config = dict(
    d_model=96,
    rope_fraction=0.5,
    init_std_o=0.0,
    decay_shape='pow',
)
Each number is 500 + 50 x the weight over its row's rms, rounded and kept within 0 to 999. Layers, rows and columns count from 0. Numbers have three digits each. The size before them is the row's rms in percent of the matrix's.

# layer 11 attention query, 96x96, rms 0.122, rows 0-95, columns 64-95
103:474529575449471524453509479413578584532398504506450502504502435542461508421431549503434468527494
157:543538499404438480481568501634497523518599481531525439558474493534518542536426551539483512577426
131:549590499441414416507580531616512494527576452540540458523474484593504560535515515494566488629441
109:517473570469488621479512486434442420491426535500517520515509505487407478460487426549414553475522
093:526552499447537428492525562502574465473555429476568473524454475568502456499445520447557458467482
074:494411436512413591552453460533486572452525521536522507499431570445523455406407497510449500477470
100:482434462517590565478449474585570526552520515486549447508481348451573470464520476493516545532516
093:508405560497620397529547516556523544463517505526522452495472464447554501489521551434429453460499
131:514474485598560561504391516396449533468473498504453540540460520531515462499570447413481484437622
118:509574592488483491448498470559560561569495484491470463533467486566474544472456561518519449549437
098:478520563532540473440522536407590478528452521490432478486564464488451423513594474405555484469521
108:592488420469437450539487488578402572501495465525494493475506535446536577534517552518503532596511
088:481528550494553552492531531368564419470468522478500488545574417503399477513540526457582489484503
081:411472545528506516479594557489557443445580477428602453550491446513475446486414506509543435523459
101:453550525422451349484486544465482500456532470493479478585549486522502526487497649503433555500414
107:526501446509494433493496464521519469463555428482441522429475447469566451559476515450596411580515
105:462407539459496496487437423488496618524451449479440481564605512402504508562481436572486519466455
117:477494513497451501487391544512431486530464570469563424393492385498469495506530521533424491543467
097:483402503543494441531549539551478403483513442468545477502569418528515482521473385389535475465399
103:470546601465519534560497601432508407542483481422468574559550538474522504507474450541526413428515
117:453523512484417470456485518567419563581523428536538497545486507515449532430469476528534558519541
102:538473451456501522473527528541545523493592568444604472454425552414596467533510438484513546550443
098:407470501498536517515438551494495528526443435591505472485533464490528529535483530563515414540441
107:497517523535505519419486502508415425506459433534531618516511551478454483413516579531439554519499
109:452586583538499462470489480480518528549536566522530597481436488475447568539459445424506564525550
120:472458561523470526547515451432542387481521507491461538486511513443501527469484543563503511523520
116:528434461613513467495521529540517493472442533465553592425451465492561533603472496585502513512442
103:480550541448532528475547406584537530457491470566458488559450547596439527504537493519439495555532
123:532531523446513503554455514490480420450404425544476496475521564559505567578518541318469570426507
100:513492523556538528495451412567515501473464495551589447534421458464459538579406626405478533475542
113:467523473430554578452425607527528439530450499409642453494477445561506377528469459505570455475497
112:442497470546505456473516456525450566472472402551577447507447467532502564541449448413426546562586
067:500399461538505542507443475404431455470497491513460547549440500515510412513485478563458471556503
094:522535499387500425467456439642551492491439483552556405463484572556398515512504508488493525576539
058:536461494580498529547555562384505499482490519433524591518580470442502478434520480564516462422426
099:495436475459559601502445407515463472502479509514468457481428514508489536651537421470481522596562
088:471620565532405398470561602533510522502528505468501515482542451488551470387453572482502506418447
066:455479474478541514461452412550465486492506467503486513487467526523499574584535514479448480570539
114:472475499456480443533519531499557509508564486533524490457585469429509548460475535556576466480471
105:551478557507525433461463508546506484579483504506563482450535468433448545380427489499506534465602
140:472560504409496461408561465645552516537518470483539437487463504481523569553493472476512515603493
107:520531533512436419519551575447534521493505526503533541471567494483480479335449579562496454430442
103:525426487464567596528425416505452494501472514516472486513435581522469527643558389484497509572553
050:525581491536515603468564461538471508504366502493563546582516579601476479533530498545480525557463
069:512482498527483404538489565482563476513596500545575503484560455438466515369476573512551460454468
078:462568514543415404469559603505508508508539517465592559498525430487540508411468557539522524474411
089:551471445443581519521536412496472516539486519537440492453535547441522586607530479525490489488593
087:465561437489466428463515546645549532562562468537556438518429479513410555511504557516558469516421
064:429540517421465400464354517566583428514427523580547418509485548632442514504500520420564505499563
061:526548566431438464444447499470502548479478446482511540443556565511463558457498455548530495518497
105:486547511461505576462476503440618504511410588473520480526482516572455479470546484501576417565465
072:537484485529502572498584544444465535489486543456519512510377551581464435502544422557528434503486
089:485623574580493484498533555616552504519488555457523510547520458452450483471482462450496517424500
075:483436436551573516507377505462400505403544403520484538415485480479560540525562486498500467525517
097:507420467518588531567464432633424507471538434549432456542474512501509506592536448490483539505531
091:463410474545553502484486543559479471496563478529593482525357470572460491536489527495497427524446
084:432622514454481520423640457391574475529442525524384469466478526523508504431551557451510469513498
079:480517478500507514554405400559445478532473418552451506490595574507463548517520439528501546539520
050:450511581446479478483413563506503460522629491510536499458565477412496564525461420520574499476462
087:469496426585559488542416466639488498451516499560531475545484421456535494609533548434473518547497
080:445491475474513487497391424436505496549440530571473463439506592460499499541516562499467522522507
056:500590575499505533483482524436469528495494432482404469435578430495458535375463449446565523468510
089:499501464522393483482479552441492448537454555472532538520488580555475503350548463504576494474492
069:442441483510456515488331508422428484539561447577551528453508504475445543546428470597531528583409
085:452479496444537478477519492445611468583374564530493481499523456491531472403493556480521547507484
109:553426532526475560574446473465470554508588538478461536494569606485434455560531499571453430448542
090:467481445504513509485524492468437480443530420496500437486482520441631524455487507481461570596435
078:520446497508487474484412417392353469493476478490438498411472529451545434430509520556463571605537
093:491468556456503502590601540610551505483491559518553497462559542512515517567524491438464486499453
096:493557393516542483456464488453457459530517570515553511421514436511495514535523475478504498431599
109:502585522533532471472480421596521498584541452525479494520596532545534534451533453434518580411451
106:508395553514542567446597510430573559518553453518502435527437498546489482528497415500590436582503
110:454600549545479518463451470555459557552467497506532500409453476497445548499536420425562521470589
088:538374464399432554554517537489423436421509492509478546469528487473519487519505527490459454473468
112:495612557483522414450562517620488502507461474564570452499438431512558565474441491443563521594516
103:469535541480473534449468528479463534474513398518520531644476534483486541423433485562471575526470
084:533507420568523467536551435509548489541510492491419567542585505439486533521520513443528474433482
086:519503503585469539457433521493405526465514356515508483543471417472414530496559462515502514522512
086:510556515583531556520433428581464522472523366610479516521468538515470565483568501491528520513540
107:437531441568487472473545520421469466513416453525512461421497477466546461487543463498471528582443
109:478473528505511413492396566568462559555546463491462448548433487531480413533440462472439552509468
115:518483442479478517513714487457532557540539500511523522414602395597480511520526455504461520453490
107:492559554517530573470400488513455499461500541578522463539462529569457457462433444502507542438557
112:557475497487463543494485417487535468557416540570488507559509565483454468415518518471467587477508
108:511395449587456508483540462458490535545516500473552492571522541484497448455443548553505508492529
122:562487532557546544395468503505494441490454485555487493609487479507429535420528522523444496483570
110:491385530426525439580457483534470519452434510388493586505484533428541508475561572519478470483445
114:432478491547503504533617512529437533450566466552462496464448522473451574494531545424426562638486
109:556588528556448507513553509602453381488501546416546498494439467548418506503453540574533499513533
121:488529506487505599570465447408526538473454502549537435544478520562515458534489493537536517394567
113:488570476456439489475480452493601561513462503468390468493453529547521527452573577506545445546500
106:478552499459511509601395466476499539421528503552588430527436501546537457494494505526487613625450
113:511501510527568467534431464537522537523699498598541482537407498567514517493537462489502478466569
113:512424562547441494488399555497444423544613568537562551487543460468493475591443409558555540530554
111:530577438545535527532417508593513503576463419555521393510528577494512465477520477470627572514540
105:533525525430530504561485524567540492536585501408489433544508452470536436336533487545530454499553